Weights of a small transformer language model.
Size: 8 layers, width 512, 8 heads of 64, vocabulary 42396.
Architecture: LayerNorm before each block, tied embeddings.
Training: a variant of Muon for these matrices, 634M tokens.
Each number is 128 + 24 x the weight over its row's rms, rounded and kept within 0 to 255. Layers, rows and columns count from 0. The size above them is the row's rms in percent of the matrix's.

# layer 5 attention value, 512x512, rms 0.0501, rows 293-319, columns 64-127
size [ 81  83  77  89  76  78  86  79  84  86  81  79  88  76  84  85  88  84  82  87  86  83  81  89  79  82  80]
[[111 145 114 130 117 156 120  79  98 116 134 118  75 130  95 151  97 147 136 109 106 128 131 107 103 135 115 129 105 151 125 139 123 155  96 153 126 151 136 140 135 149 114 135  75 134  98 133 150 109 115 150  80  81 122 159 165 151 108 171 142 130 123 108]
 [104  97 123 127 107 153 148 148 103  89 108 158 161 137 141 141 169 131 181 103 140 127 111 139 141 145 140 102 141 106 118 133 139  89 101 109 134 145 123 107 121 138 136 123 129 105 106 111 149 139 126  92 183 114 145 118 139 121 125 113 113  79 151  99]
 [124 112 166 141 135 115 125 113 125 122 130  93 135 108 172 107  93 102 113 103 110 130  91 104 119 144  84 138 135 135 113  95 104 120 102 113 162 130 124  90 135 145 127 106 111 131 124 101 144 111 109 137 111 133 120 156 146 151 137 112 133 124 132 141]
 [105 132 156 185 140 153 139 135 126  99 114 150 119 127  84 103 123 133 177 102 162 111 157 135  97 146 140  99 171 114 128 121 135 113 126 126 126 138 144 134 124 134 123 104 114 119 122 106 149 104 100 116 133  96 110 153 144 118 116 200  99 114 130 100]
 [172 116 132 131 127  88 130 146 130 125 159 171 141 125 110 135 138 122 191 142 111 109 118 102 138 153 119 150 111 121 114 149 152 159 127 115 125 128 118 143 139 148 113  98 126 151  92  97  84 121  90 144 124  98 135 149 143 120 123 164 105 140 110 152]
 [142  94 140 119 119 146  88  94  99  89 188  91 127 139 108 103  81 156 157 112 151 118 119 176 143 158 132 113 134  93 114 121 131 113 122  98 116 164 117 156 121 122  79 134 146  85  98 137 113 147 150 103 155 147  81 120 139 128 125  81 114 123  92 129]
 [155 125 131 103 104 133  93 137  84 120 115 156 116 142  85 105 122 120 138 140 124 135 158 156 155 156 128 141 122 134 140  86  83 109 123 131 133 119  83 113  93 130 117 151 121 103 123 101 101 136 157 102 139 163 122 135 105 113 122 123 121  92  97 159]
 [ 80 107 138 152 144 119 101 119 124 126 121 130 116 136 128 109 195 127 132 133 142 126 126 132 123 154 105  96 172 147 101 134 173 114  89 152 119 165 139 110 100 164  96 162 152 153 113  99 167 137 136 142 130 109 116 125 137 121 133 169 112 119 124 100]
 [ 98 162 130 106 171 116  87 103 105 133  90  93 114 134 145 126 168 138 136 134 154 118 130 122  87 137  87 138 154 109 111  90  85 106 100 130 147 110 107  72 168 155 143 119 114 114 131 129 167 149 171 164 114 136 134 110 139  67 119  83 149 127 117 158]
 [109 123 126 129 129 136  91 149 161 102 114 145  99 113 112 126 109 147 114 135  83 103 132 104 156 102 146 141 120 137  72  84 125 125 139 140 146 123 138 121 162  96 115 135 126 136 112 128 169 144 126 139  76  48 156 155 161 124  78 152 142 150 158 145]
 [129 168 142 101 153 113 143  49  88 146 159 108  91 123 109 155 138  95 123 109 105 162 128 100 112 116 133 111  98 153 161 108 144  91  97 107 136 105 113  98 143 143 121 140  80 179 138 100 107 132 138 133 120  99 194 116 120 159 136  48 107 128 154 100]
 [ 99 119  76 120 128 116 106 152  90 166 172 114 149 143 137 175  80 102 138 126 123  86 112 116 154 123 121 138  83 110 123 147 161 165 148 113 163  78 112 124 138 138  94 119 159 129 137 115 142 117  98 104 149 122 124 142 125  90 117 102 162 132 185 116]
 [114 160 124  96 101  69 123 128  64 152 108 102 143 125  91 133  88  90 106 104 121 113 126 155 108 113 139  92 126 117 102 184  99 101 141 160 158 129 144  87 101 107  84  89 121 150 142 114 110 101 177 106 124 151 118 101 117 115 148 125 134 117 123 156]
 [158 104 159  95 145 144 119 167 117 136 163 143 110  97  75  91 155 131 142 152 130 155 140 158 145 138 107 145 119 191 126 110 129 130 133 179 132 144 121 119  88 121 108 108 105 140 138  75 128 131 106 164 118 134 144 116 121 139 143 161 162 164 122 186]
 [137 108 106 109  70 109 107 122  83 114 108 134 105 128 109 117 144 101 135 116 127 103 151 125 117 146 123 133 118 112 133 149 112 163 157 151 146 134  66 133  94 139 162 117 128 106 158 146 101 126 154 135 101 110 104  80 122 101 128 168 116 130 116 108]
 [132 129 173 105 120 126 120 158 134 115 113 147 152 109  58 148 174 142 105  69 117 118 155 130 143  70  96 134 181  82 131 159 132 145 106 149 180 110 149 131 101 128 112 171 122 125 144  96 145 153 112 173 141 146 119 109  74 133  86 129 141 135 109 121]
 [101 156 132 125 178 131 110 123 170 108 130 124 179 116 141  95 164  94 139 148 161 130 111 180  91 111 131 109 120 139 164 132  91 106 127 133 114 136 111 117 124 138  91 150 111 130 123 130 111 136  97 178 178  75  98 122 143 132 164 121  92 111 105 143]
 [129 151 103 138 137 125 119 123  93 135 186 147  78 118  98 131 117 165 131 114 126 130 108 146 134 104 154 120 115 137  90 109 164 158 100 115 164 128 130 126 144  94 138  94  83 115 168 156 132 143  43 147 134 153 129 110 102 136 112 137  83 125 150  82]
 [145 118 145  90 138  95 126 125 145 130 151 169 109 149  81 117 147 164 143 127 134 125 117  85 104 115 104  93 117 147 106 104 159 111 145 106 124 129 185 125 160 162 133 138 103 119 137 123 171 119 115 142 123 137 144 138 117 117  93 159 130 100 134 111]
 [ 88 127 141  86 100 117  98 108  94 105 157 108 167 132 102  99 113  90 116 119 111 110 143 144 117 157 129 149 125 148 134 153 149 110 130 108 138  82 134 103 151 117  86 115 110 131 141 151 135 138 156 151 109 155 143 119 121 147 118 172 146 100 151 158]
 [115 118 159 141 128 102 104 123 106 154 102 181  94 121 108 126 147 114 119 127 147 152 146 167  82 141 130 130 151 157 112 140 145 119 135 119 124 164  98 130 155 153 115 107 122 135 122 101 112 112 133 151 102 132 150 129 127 157 107 150 109  93 158 146]
 [130  98 104 120 123 133 112 125 143 131  79 136 155 156 119 129 116 114 153 135 129 143 123  98  95 132 157 126  98 103 170 145 145 116 152 133 141 184 108 124 110 110 126 135 125 122 142 105 183 132 123 110 115 108 134 153 127 137 120 146 144 143 143 192]
 [111 142 146 109 111 155 156 116 123  98 107 159 112 131 122 116  62 162 147 123 121 166 138 155 125  96 161 142  98 134 132 104 131 108 111 114 108 147 105 165 136  85 152  99  59 125 143 138 125 114 119 124 125 146 113 103 160 146 132 110 118 140  75 108]
 [117 153 142 211 127 140  91 115 142 111 103 198 117 152  92 135 122 153 144 107 128 133 157 101  97 148 119 132 187 150 131 134 102 116 117 100  98 143 142 111 191 171  68 120 138 124 147 144 130 147 153 165 112  84 123 101 114 178 114 134  78  76 121 141]
 [129 118 169 186 149 123 123 141 164  92  99 152 136 148 145 124 106 103 141 147 131 156 107 135 127 184  97 105 151 136 156 110 112 126 146 147 120 169 120 154 159 151 128 104 168 141 144 130 159  99 131 136  91 146 146 161 141 118 125 166  94 144 138 155]
 [119 127 133  78 111 129 123 108  97 134 149  97 136 116  71 107 153 139  84 101  84 126 175 129  89 129 137 155 161 122 108 164  93  96 110 101 134 110 143 121 166 126  58 121 104  86 145 111 131 128 138 105  97 147 124 107 131 157 115 112  72 133 133 154]
 [126 127 115  98 131  87 144 149  89 112  96 113 121 125 103 131 124  95 116 185 126 121 144 126 113 124 156 170 154 157 167 133 120  92 115 138 138  92 155  76 119  87 124 127 156 163 156 138 123 133 147 176 113 137 125 153 124 147 116 109 119 127 160 113]]
# layer 5 attention output (transposed), 512x512, rms 0.0865, rows 293-319, columns 64-127
size [ 91  84  80  78  79  83  84  86  81  89  91  84  95  81  86  85  80  85  87  91  79  85  87  89  83  84  85]
[[ 91 104 138 110 106 129 156 150  93 124  88 125 107  57 154 131  98 122 152 154 134 115 121 151 107 119 151 119 111 102 138  88 129 101 157 154 140  96 133 102 125  90  75 121  99 117 151 162 123 152 133  97  93 160 124 135 100 134 111 121 107 135 130 141]
 [111 130 124 113 152 121 115 138 131  96 135 114 123  95 133 112 101 133 133 115 116 152 157 143 156  97 103 118 108 141 132 144 135 131 117 136 152 131 119 105  96 115 151 120 132 116 114 100 127  94 166 201 110 130 147 144 157  93 109 131 117 179 119 116]
 [ 86 102 143 171 121  82 132 124 162 138  72 159 121 158 110 107 120 158 150 163 145 117 104 159 190 120 142 134 126 141 103 104 142 136 157 135 139 152 134 168 155 138 120 115 128 158 132 137 119 104 146  67 129 109 114 129 128 124 135 148 124 124 132 151]
 [109 131 118  98 104 134 144 164 118 160 102  76  96 146 194 126 144  88 148 156 107 145 152 162 162 128 141 100  93 154 146 121  99 106 115 125 129 123 101 119 141 100 115 150 108 110 152 114 151 110 125 172  90 134 149 112 149 152 133 130 132  81 118 141]
 [ 91 142 160 160 132  97 127  85 119 155  70 141 135 104 113  99  95 126  94  73 123  91 109 127 150 160 124 119 133 149 131 141 175 121 128 104 187 138 153 129 131  96 118  90 112 111 115 119 154 125 114  99 119 133 124 150 114 141 127 116 160 118 120  94]
 [129 147 143 130 185 106 133 133 154 127  73 140 117  87 149 102 118  69 117 113 135 146 109 132 139 120 116 176 150 124 147 168 106  76 102 134 105 129  82 106 118 120 113 159 131 126 155 113 139 144 122 159  80 118 172 145 108 118 118 130 135 148 169 151]
 [148 147  61 124 119 125 159 120 130 141 128 104 132 118 158 172 120 164 154 127 135 123 102 168  96 136 138 142  75  93 194  80 139 117 108 161 129 130 122 101  92 100 156 123 125 150 125 148 106 110 148 132 107 140 142  92 115 148  76 111 132 173 139 157]
 [114 187 138 115 117  98 142 118 128 123 147  92 119  81 153 158 118 111 126 138 119 144 138 172 144 188 152 146 129 187 142 155 120 106 148  98 150 135 108 117 130  95 152 120  88 146 115 138 178  82 134 119 117 166 126 167  85  93 168  94 122 123 133 134]
 [143  79  97 180 122 132 136 133 112 188 137 144 131 122 136 127 137 131 133 133 134 118  94 135 163 155 182 139 128 171 144 153 145 113 159 137 139 147  91 118  80 159 145 135 126  95 139 106  64 113 125 131 105 107  97 141 125 151 143 154 105 133 129 127]
 [104 146 185 187 109 160 145 112 107 127 146 129 160 127 109 112 139 123 181 128 147 155  88 130 110 185 103 125 140  94 143 191 129 103 179 112 143 140 117 128 132 132 157 150 110 158 117 133 151  78 119 110  91 162 150 136 126 132 139  88 104 120 136 144]
 [117 101  95 137 107 147 101 110 138 146  85 105 122 186 139  94 135 161 136  76 127 111 129 122 125 128 128 141 121 102 172  91 132 136 126 128 139 123 170 153  94 113 116 140 131 115 130 147 143 116 110 130 118 125  71 129 133 120 154 124 146 106 124  99]
 [127 126  97 132 134 118 154 144  96 120  77 119 119 109 142 116 147 156 120 144 130 112 120 119 138 156 134 134 140 150 116 153 159 143 150 106 140 175 159 126 178 136 148 120  92 125 147 145 127 122 153 123 105 127 112 116 117 123 189 123 116  84 127 140]
 [163 146  97 151 150 148 122 107 152 134 156 145 121 108 105 110 156 143 121 160 117 120 123 130 143 117 120 160  92 130 110  97 147 144  87 126 127 110 122 103 167 164 132 150 156  94 137 141 108 147 140 115 129 128 121 111 103 107 117 139 178 132 121  96]
 [132 125  66 116 129  70 100 135 170 116  97 150 129 162 169 151 123  97 110 139 125 132 162 120 106 121  70  97 120 105 166 150 123  91 113  88 105  93 140  96 107 148  95 155 163 144 145 163  88 126 122 111 104 134 110 127 136  94  74 107 151 116 169 117]
 [159 144 115 161 149 111 143 134 158 117 166 131 116  96  81 115 122 154 115  83 118 115  90 156 106  86 120 169 142 159 116 123 112  99 106 122  91  97 166 122 127 127 114 149 121 148  78 119  93 117 149 158 151 173 104  92 111 135 102 129 165 148 156 112]
 [150 147 121 133 142 151 154 123 163 122 147 123 119 128 128 143 168 105 149 144 146  92 100 124 126 161 155 145 129 185 183 115 151 107 155 119 115 120 117 128 173 128 116 168 144 149 130 141 125  90 178  64 114 133  76 127 158 100 131 144 127 106 141 113]
 [155 181  88 123 127 166 123 101 119 127 127 141 158 129 122 114 139 101 110  87 137 164 100 142 115 136 114 144 115 101 160 136 126 142 126 152 119 143 139 141 105 124 134  91 131 157 142 105 104 111 132 154 110 127 139  94 140 108 142 137 123 132 160  98]
 [109 137  94 112 101 147 101  72 123 137 120 106 138  98  77 114 137 107 133 131 127 150 121 118 133 131 100 116 103 123 124 127 118 100 132 124 139 136 147 127 100 108 131 141 138 152 107 139  98 113 113 134 133 117 105 136 126 150 117 107 141  85  97 103]
 [ 91 117 110 159 117  89 135 141 146 140 124 131 137 159 169 138  83 126 111 155 114 111 107 149 134 137 152 152 103 111 139 106 123 167 146 125 160 115 133 180 123 103 125 138 112 141 107 152 135  83 159  92  77  93  73 171  81 183 117 144 145 135 149 122]
 [ 98  88 123  78 146 118 164  68  93 150 161 118 107 185 104 134 112 161 130 117 156 128 104 119 137 122 148  84 137 150 116 152 146 147 115 128 115 116 147 110 114 129 157 142 131 158 122 113 124 158  87 114 177  99 138 159 128 121 102 122 145 112 169 104]
 [148 173 143 112 150 194 115  79 149 129 126 108 123 157 135 129 127 114 136 168 142 144  99  36 150 136 150 173 153 102 126 100 115 131 167 125 140 143 163 134 105 114 115 176 108  69  95 138 103 126  93  85 115 114  92 118 139 147 135  96  98 116 143  88]
 [158 148 133 119 127 106 163 142 150  93 139 123 145 127 170 135 106 114 111 194 133 132 148 185 137  91 114 159 124 116 102 143 108 127 166  98 106 105 108 117 157 140 119 127  97 115 154 133 116 133 118 157 189 129 123 117 116 103 154 168 109 105 119  89]
 [142 120 100 151 146  81 102 134 135 160 142 102 137 139 127 109 111 134 130 112 135 102 143 131 196 164 112 163 147 148  29 147 140  51 158 141 124 136 128 114  92 150 107 129 125 126 143 138 143 116 120  98 160 114 148 101 116 133 108  84 126 100 117 170]
 [ 93 129 138 137 101 145 168  85 122 121 120  63 136 118 123  91  90 132 151 115 172 140 160  84 161 131 166 136 117 124 122 150 156 118 140 151 158 152 133 181 140  88 136 131 121 128 112 125 142 100  96 129  85 128  91 149 141  88 139 110 117 167 140 123]
 [117 175 114 137 148 147 147 179 131 159 177 144 177 130 114 122 127 102 112 149 149  99 135 133 135 104 152 151 131 171 114 100 156 130  87 131  96 120 121 128 129 124 110 135 124 118 111 111 100 135 104 120 128 106 151 139  95 156 104 127 167 119 111 166]
 [131 154 136 125 186 139 123 108 159 151 125 149  73 133 131 132 117 130 136 163 127 141 114 118 153 117 118 120 144 115 163 122 117 161 123 152  86 112 104 126 114 112 188 137 126 145  97 165 107 144 133 141 135  97 144 133 130 150 183 101 160 111 151 118]
 [114 108 109 135 159 105 116  98 125 140 160 128 143 105 107 180  95 164 140  98 107 139 128 167 111 129 102 121  89 103 137 154 170 138 100 147 134 148 132 158 136 143 109 117 116 126 185 145 117 100 164  87  85 126 126  99 154 144  73 170 168 144 128 120]]
# layer 5 attention query, 512x512, rms 0.0414, rows 320-345, columns 64-127
size [ 82  80  77  81  79  80  80  90  82  80  94  92  95  99 101  93 106  98 110 109 122 116 119 120 112 109]
[[146 164 127 135 137 118 113 138 148 102 125  69 162 137 199 132 108  93 161 133 172 122 158 123 134 108  84 158 155 144 155 145 111 175  89 151 150 117 135 157 111 107  97 100  91 108 141 106 178 107  85 132 119 123 110 134 114 109 108 110 110 133 104 122]
 [134  95  96  96 152 142 110 129 114 166 130 172 130 132 118 142 167 152 100  85 105 138 107 105  88 145  85 135  97 122  89 147 171 130 127 153 119 131 154 162 141 148 114 126 137 136  83 177 142 154 178 153 127 109 107 149 120 132 150 103 101 151 114  97]
 [ 88 113 133 120 141 163 164 121 119 115 120 142 113  99 150 116  96 114 105 114 127 148 127 141 102 170 145  89 114 139 151 161 138  56  92 122 136  84 111 130 112 104 153  97 130 158 121 146 131 114 126 128  94  99 112 123 132 105 149 151 164 126 125  98]
 [113 156 113 123 131 137 128 105 128 128 123 147 105 119  67 110 166 208 105  95 109  91  94 113 107 138 126 138 123 101 116 150 154  89 145 127 140 126 126 134 146 114 136 122 120 112 139 158  78 177 128 116  91 154 151 130 159 158 151 142 102 131 147 140]
 [110 144 111 125 139  87 138 137 115 102 123 111 127  94 128 115 118 145 127 102 121 182 133 149  90 113  77 116  98 120 148 137 160 131 108 145 160 104 126 153 134 119 139  92 129 134 189 119 104 125 146 137 151 146  81 130 140  85 124 159 131  99 119 122]
 [138 140 145 149  89 121 167 143 174 120 102 114 140 107 173 134 126 126  74 138 115  92  96 123 137 122 129  96  99 141 138  78 107 115 108 109 116 108 166 116 132 112 128 180 166 144  96 125 158 128 114 128 117 102  87 139 128 136 112 123 132 117  81 135]
 [129 103 129 130 148 102 139 139 148 176 119 158 117  95 147 125 151 173  84 154 104 117 165 103 121 141 157 138 152 143 102 138 132 113 134 132 111 131 113 146 180 142 118 156 121 148 125 117 141 142 132 104 148 115  95 125 121 111  99 169 106  85 128 120]
 [107 124 123 137 127 136 112 161 131 114 148 123 141 131 144 152 126  91 150 166 125 144 100 125 136 102 144  91 130 147 108 132 123 131 117 138 149 148 133 103 148 119 166 123 102 126 109 149 154 129 133 118 137 102 100 145 145 118  93 101 111 132 126 147]
 [107 160 113  86  71 110 158 116 132 130 164 102 114 107 131 154  86  86 113 160 140 110 155 112 139 160 144 149 108 127 199 107 130 104 133 115 101 111 134 172 152 137 173 136 179 133 203 120  97 129 123 147 165 124 100 124 156 111 137 146 115 116 107  91]
 [ 98 138 147 166  79 133 103 140 137 150 125 135 108 121 112 140 131 129  80 125 123 145 173 102 146 156 162 128 112 114 108 114 105 129 131 129  97 133 128 150 130 113 115 165 157 147  84 139  85 173 162 129 134 144  99 120 143 110 113 107 136 120 120 139]
 [162 151 100 120 145 145  94 112  99  83 160 137 138 177 156  82 158 109 165 119 135 161 114 186  97 120 146 135 144 122 114 164 150 116 128 115 143 110 187 103 102 169 135 131  78 122 164 136 131 154  94 150 120 100 158 116 125 146 130 132 171 111 116 110]
 [137 111 163 158 117 129 122  95 159 167 156 104 165  54 131 137 130 124  58 150 117 150 160  70 147 158 149 157  62  85 123 112 113 128 119 127  93 126 113 115 110 129  88 121 135  90 127 103  97 175 111  93 117 127 133 146 137  95  90 166 136 106 113  98]
 [137 115 135 136 127 138 130 125 118 129 116 125 109 131 160 122 109 148 107 132 112 114 106  99 116 123 128 134 127  93 116 131 175 161  84 136 150 114 149 141 135 141 125 102 126 125 158 120 127 135 169 150 128 149 124 161 103 139 124 150 133 180 141 155]
 [146 127  96  99 146 155 107 138 118  85 117 122 120 177 127 143 132 106 132 140 119 100  60 176 116 107 116 135 120 168 150 133 152 125 124 129 119 126 151 143 128 151 180 129 130 114 163 112 132  93  98 145 129 134 134 137 143 148 123 119 118 112 130 151]
 [162 177 121 144 149 158 124 132 168 188 150  94 178  95 144 129 108 147 103 164 121 127 140 130 137 135 169 163 130 113 118 120 154 160 144 143 154 107 125 127 145 143 130  91 124 161 124 141  70 140 116 115 112 136 151 119 112 137 115 104  81 117  91  63]
 [100 128 134 147 104 146 136 128 131 148  96 118 116 114  87  99 152 134 103 161 105 176 142  88 171 105 115 116 113 124 116 116  66 122 144 135 125 119 117 109 137 118 128 122 138 121 131 129 144 145  84  93 132 108 126 124 113 141 127 126 140 109 104 111]
 [153 127 148 133 153 123 121  87 118 115 177 108 157 108 137 122 124 143 100  90  89  86 103 174 167 125 152 152 121 154  98  87 119 134 148 138 128  79 153 143 149 123 137  97 117 172 127 165 149 119  78 155  98 111 158 128 103 135 103 174 159 120 118 131]
 [120 153 107 130 112  88  95 109 127 123 118 117  68 103 135 122 159 108 155 130 106 111 162 156 111 155 106 178 101 155 111 161 163 141 152 138 130 115  89 106 128 101 141 137 103 174 132 157  97 122 117 165 114 139 129 114 181 132 125 143 139 132 106 130]
 [119 128  96 144 123  90 156  86 145 148  87  82 122  88 120 119 150  84 138 145  98 105 160 120 111 123 125 138 121 102 107 123 150 121 121 173 144 132 103 155 146 172 106 153  76 108 119 155 125 126 155 126 165 166 148 140 138 118 155 137 124 115 105 100]
 [111 177 108 151 167 129 108 165 125 119 136 121 147 123 152 124 103 119 134 118 115 158 117 115 107  94 102 118 108  70  79 111 147 137 135 137 137 130 126 156 102 116 129 122 122 105 165  94  61 107  98 111 123 126 122 107 127 138 138 134 134 145  85 104]
 [111 126 117 155 129 121  85 109 123 170 128 130  36 134 152 111 104 144 121 155 125 115 140  85 109 142 125 153 134  90 114 130 135 128  79 128 111 135 115 110 143 109 106 185 132 113 107 154 136 135 127 133 125 139 134 142  63 138 130 102 162 107 131 156]
 [142 125  99 169 119 134 143 160 123 190 144 149 151 115 152 127 112 173 116 114 117 132 117 137 140 140 123 132 123 117 121 132 113 146 107 114 107 156 150 145 112 138 124 113 149 165  94 137 132 103 129 114 122 153 136 121 169 145 162  89 171 150 131 160]
 [136 105 127 106 151 159 142 165 109 151  84 202  72 157 172 109 115 178 130 114 148 128  97  91 146 137 119 161 104 153 157 128 112 154 144 133  85 143 133  88 126 143 154 177 154 152 156 114 100 132 133 113 126 129  92 141  99 159 116 104 110 103 130 173]
 [156 146 122 102 149 140 141 169 142 137 151 180 131 107 134 136 125  58 122 179 163 112 114 170 129 130 121 136 116  81 124 155 131 123  52 113 179 147 122 134 120  68 141 167 133  83 140  96 111 152 139 130 119  97 139 157 102 130 127  91 125 109  89 149]
 [113  94 130 140 142 139 116 111  81 124 117 142 193 112 165 136 128  91 135 127 104 132 152 120 164  78 112  91 118  99 113  99  97 125 136 148 110 105 100 147 157 124 125 160  97  77 129 122 123 150 126 127 118 121 106 108 148 136 134 105 139 101 142 118]
 [144 102 167 146 167 132 121 126 136 130  83 150 111 110 113 133 152 125 109 175 130 163 106 131 180  96 130 164 118 120 105  94 117 145  96 149 135 132 146 131 150 126 146 125 145 107  94 135 162 126 126 136 130 114 126 122 140 115 145 118 115  73 140  89]]
# layer 5 attention key, 512x512, rms 0.0406, rows 320-344, columns 64-127
size [ 74  80  78  80  87  86  85  85  80  87  84  89  90  95  98  91  91 106 114  96  88 112 115 108 116]
[[125 134 137 131 118 117  85  82 142 122  83 116  89  79  86 157  88 138 125 115  79 139  97 112 143 149 150 127  91 133 134 131 117 141 140  70 128 154 108 131 185 134 108 153 169 152 134 131 104 107 149 149 127 131 124  85 148 106 134  95 165 139 150 106]
 [130 109 107 173 110 129 150  99 137 112 151 130  87 158 119 110 114 152 138 135 132 173 136 157 169 131  99 108 177 110 106 109 143 139  96 128 156 160 101  99  98 143 164 137  81 174 134  91 122 144 104  86  75 113 117 111 113 177 102 129 139 131 157 153]
 [147 105 112 124 103  91  96 140 133 147  92 189 115 152 103 141 112 119 109 151  91 143 113 147 111 135  88 118 168 114 123 117 128 137  98 138 157 138 133 146 139 135 168 146 102 154 154 164 130 128 113  99 194 138 153 120 128 123 118 119 144 125 133 123]
 [113 124 135 109 110 109 101 147 131 110 152 148 114 179 153  83 157 144 126  95 177 130 145 166 125 129 106 111 200 118 106 119 118 130  93 103  86 112 125 144 128 111 164 115 121 162 167 122 108 129 129 124  93 128 126 114 131 158 134 119 140 100 148 132]
 [151 117  89 101 172 155  96 140 128 173  85 133 122 135 116 135 106 128 111  84 114 140 129 113 110 155 125 135 190 103 175 118  71 144  83 117 129 108 145 109  98 125 135 144 136 158 121 159 148 141 145  95 152 176 102 158 133 143 130  94 149 129 160 155]
 [142 111  75 134 148 171 106 103 154 146 102 130 131 147 155 119 158 159 186 151 134 112 113 184 135 146 127 110 180 160 168 119 129 129 118 108 121 113 147 148  94 149 137  71 138 139 150 133 122 127 108 118 102 125 109 123 138 117 106 124 160 110 135 121]
 [ 87 174 101 119 102 164 102 106 117  82 141 137 119 142 166 130 143 144 130 117 153 122 158 119 121 141 161 110 145 136 106 131 120 129 146  81 165 110 129 145  96 101 120 130 141 104 129 166 133  98 130 121 105 167 128  86 117 142 128 155 170  97 141 142]
 [154 131 140 180 137 165 170 126 118 165 114 108 124 138 106 147 125 108 139 140  82  92 114  98 163 104  98 118 115 135 141 129 154 172 140 141 130 144 126 129 161 118 119 103  90 103 128  95 120 130 144 124 149  84 143 144 111 106 120 118 122 140 134 139]
 [173 154  92 115 131 122 129 145 116 118  93 123 135 114 173 148  97 105 161 116 117 142 127 163 129 143 105  66 139  82 149 126 114 137  67 111 148 135  96 117 124 143 126 115  97 101 148  97 131 160  99 115 107 172 162 110 145 158  65 123 100 147  98 123]
 [137 131 121 101 155 113 115  88 148 131  95 141 109 139 174 113 147 167 163 138 136 110 177 126 143 145 148 146 169 120 125 104 147 155 105  98 143 124 125 139 116 131 131  88  91 143 137 123 134 164 102 160 112 155 124 111 123 184 135 133 109 137 137 128]
 [110 124 146  84 160 126  94 134 163 105 196 100 101 158 111 110 141 107  97 106 124 122 115 129 126 177  91 183 115 119 137 108  96 166 150 124 122 107 142 104 133 111 186 146 167 125 113 143  99 151 135 141 167 114  97 116 117 132 159 125  94 101  99  93]
 [134 130 103  92 138  99 131  94 104 151  96 166 152 133 180  93 110 128 118 137 114 127 112 152 116 174 113 148 163 148 105 126 105 115  98 125 107 102 126 135 114 146 135 102 109 137 100 166 179 100 126 125 178 107 154 105 127 151 107 129 142 120 160 177]
 [115 128 158 132 126 128 127 129 113 178 123 112 128 161 139 100 111 137 138 103 112 128  96 119  90 154 107 118 156 141  79 137 119 132 166 105 109 166 100 138 122 100 111 108  99 130 114 120 119 102 139 115 121 137 140 140  90 124 169  78 139 131 123 134]
 [158 107 170 153 131 120 151 143 108 150 142  85 120 163 103 123 143  96  92 112 129 107 126 118 121 111 125 165  91 154 137 144 127 130 175 102 152 122 156 143 155 120 112  95 144 150 128 116 122 128 117 124 137  99 109 135 130 132 145 103  95 177 109 102]
 [110 143 151 129 143 116 135 124 109 170 125 165 111 103 163 128 163 138 137 122 115 107 101 138 107 145 111 146 156 115 135 128 137 136 126 130 121 138 128 130 109 131  86 108 125 140 104 140 133 143 111 132 111 136 170  85 122 129 117 121 131 111 129 115]
 [145 116 133 135 137 145 129  99 119 125 147 144 158  69 124 160 123 152 119 127 111  68 135 112  79 151 115 109  76 107 150 157 149 155 149 104 117 143 121 106 104 112 130 118 138 125 113 181 171 102 125 117 113 107 171 159 139 129 131 152 117 112 131 131]
 [150 151 123 130 132 111 115  94 143 151 105 164  97 137 103 164 131 162 116 107 144 169 101  98 127 102  91 151 123 156 150 135 103 136  87 154 107 131 128 115 170 151 136 125 135 165 100 139 101 133 145 137 157 135  96 145 142 159  95  99 122  95 122 144]
 [141 123 148 139 114 138 159 126 172  75 114  73 170 136 158 115 103  76 109 103 102 138  92 122 139  96 105 145 155 124 168 137 124 111 113 133 113 157 136 153  95 132 107 179 174 142 103 134 145 144 132 115 150 120 120 151 155  95 160 118 145 108 177 135]
 [138 143 132 125 137 157 125 130 144  95  86 116 175 139 143 138 118  87  98 115 161  56 117 129 126 124 102 140 132 166 157 101 132 113  99 135 119  87 141 150 101 115 142 110 146  85 141  96 134 142 109  86 149 119 159 161 161 149 152 139 139 128  97 142]
 [133 162 113 120 118 110 107 173 136 140  92 124 114 153  92 159 128 181 128 142 149  95 151 112 107  98 124 132 146 130 120 160 136  87  67 120 134 125 127 134 171 105  88 106 106 106  88 132 147  87  96 128 114 103 133 103 135 173  86 120 101 124 120 145]
 [110 135 112 151 136 132 130  68 148  99 144 152 119 171 123 163 132 131 118 130  83 185 163 157 126 135 128 149 162 117 161 128 109 140 144 160 109 103 102 109 143 120  71 109 129 149 134 114 128 155 116 129 108 124 135 119 122 136  99 147 151 116 110 133]
 [125 123 160 142 106 102 120 128 130  83  66 149 135 173 141 122 129 145 136 136 136 141 140 121 139 107 142  96 143 119  84 128 129 129 110 146 119 160 127  91 141  86 117 130 132 156 123 158  81 115 128 118 110 130 121 113 137 144 139 142 133 104 123 147]
 [124 117 157 138 114  97 143 138 127 135 163 125 117 103 179 116 132 136 136 136 113 151  98 135 112 160 192 149 123 134 178  59 121 112 191 140 129 136 144 128 106  65 147  88 120 127 137 150 120 146 128 156 100 137 118  93 123 119 103 147 150  88 141 155]
 [173 169 136 115 104 151 138  98 104 102 139 120 129  99 122 122 121 111 117 128 152 104 145 164 130 162 141 137 128 138 120 125 119 128 132 139 130 154 129 137 120 118 177 134 141 127 127 120 129 189 127 117 164  96 118 116 143 139 118 133 129 165 112 110]
 [136 164  94 137 154 117 113 133 157 149 105 106 167 122 149 143  86 123 143 130 115  89  88 114 118 119 125 109 127 107 126 146 107 128 137  98 119  98 106 120 114 140  66 136 117 118 102  98 128 178 124 142 101 148 147 128 175 152 121 121 132 110 114 123]]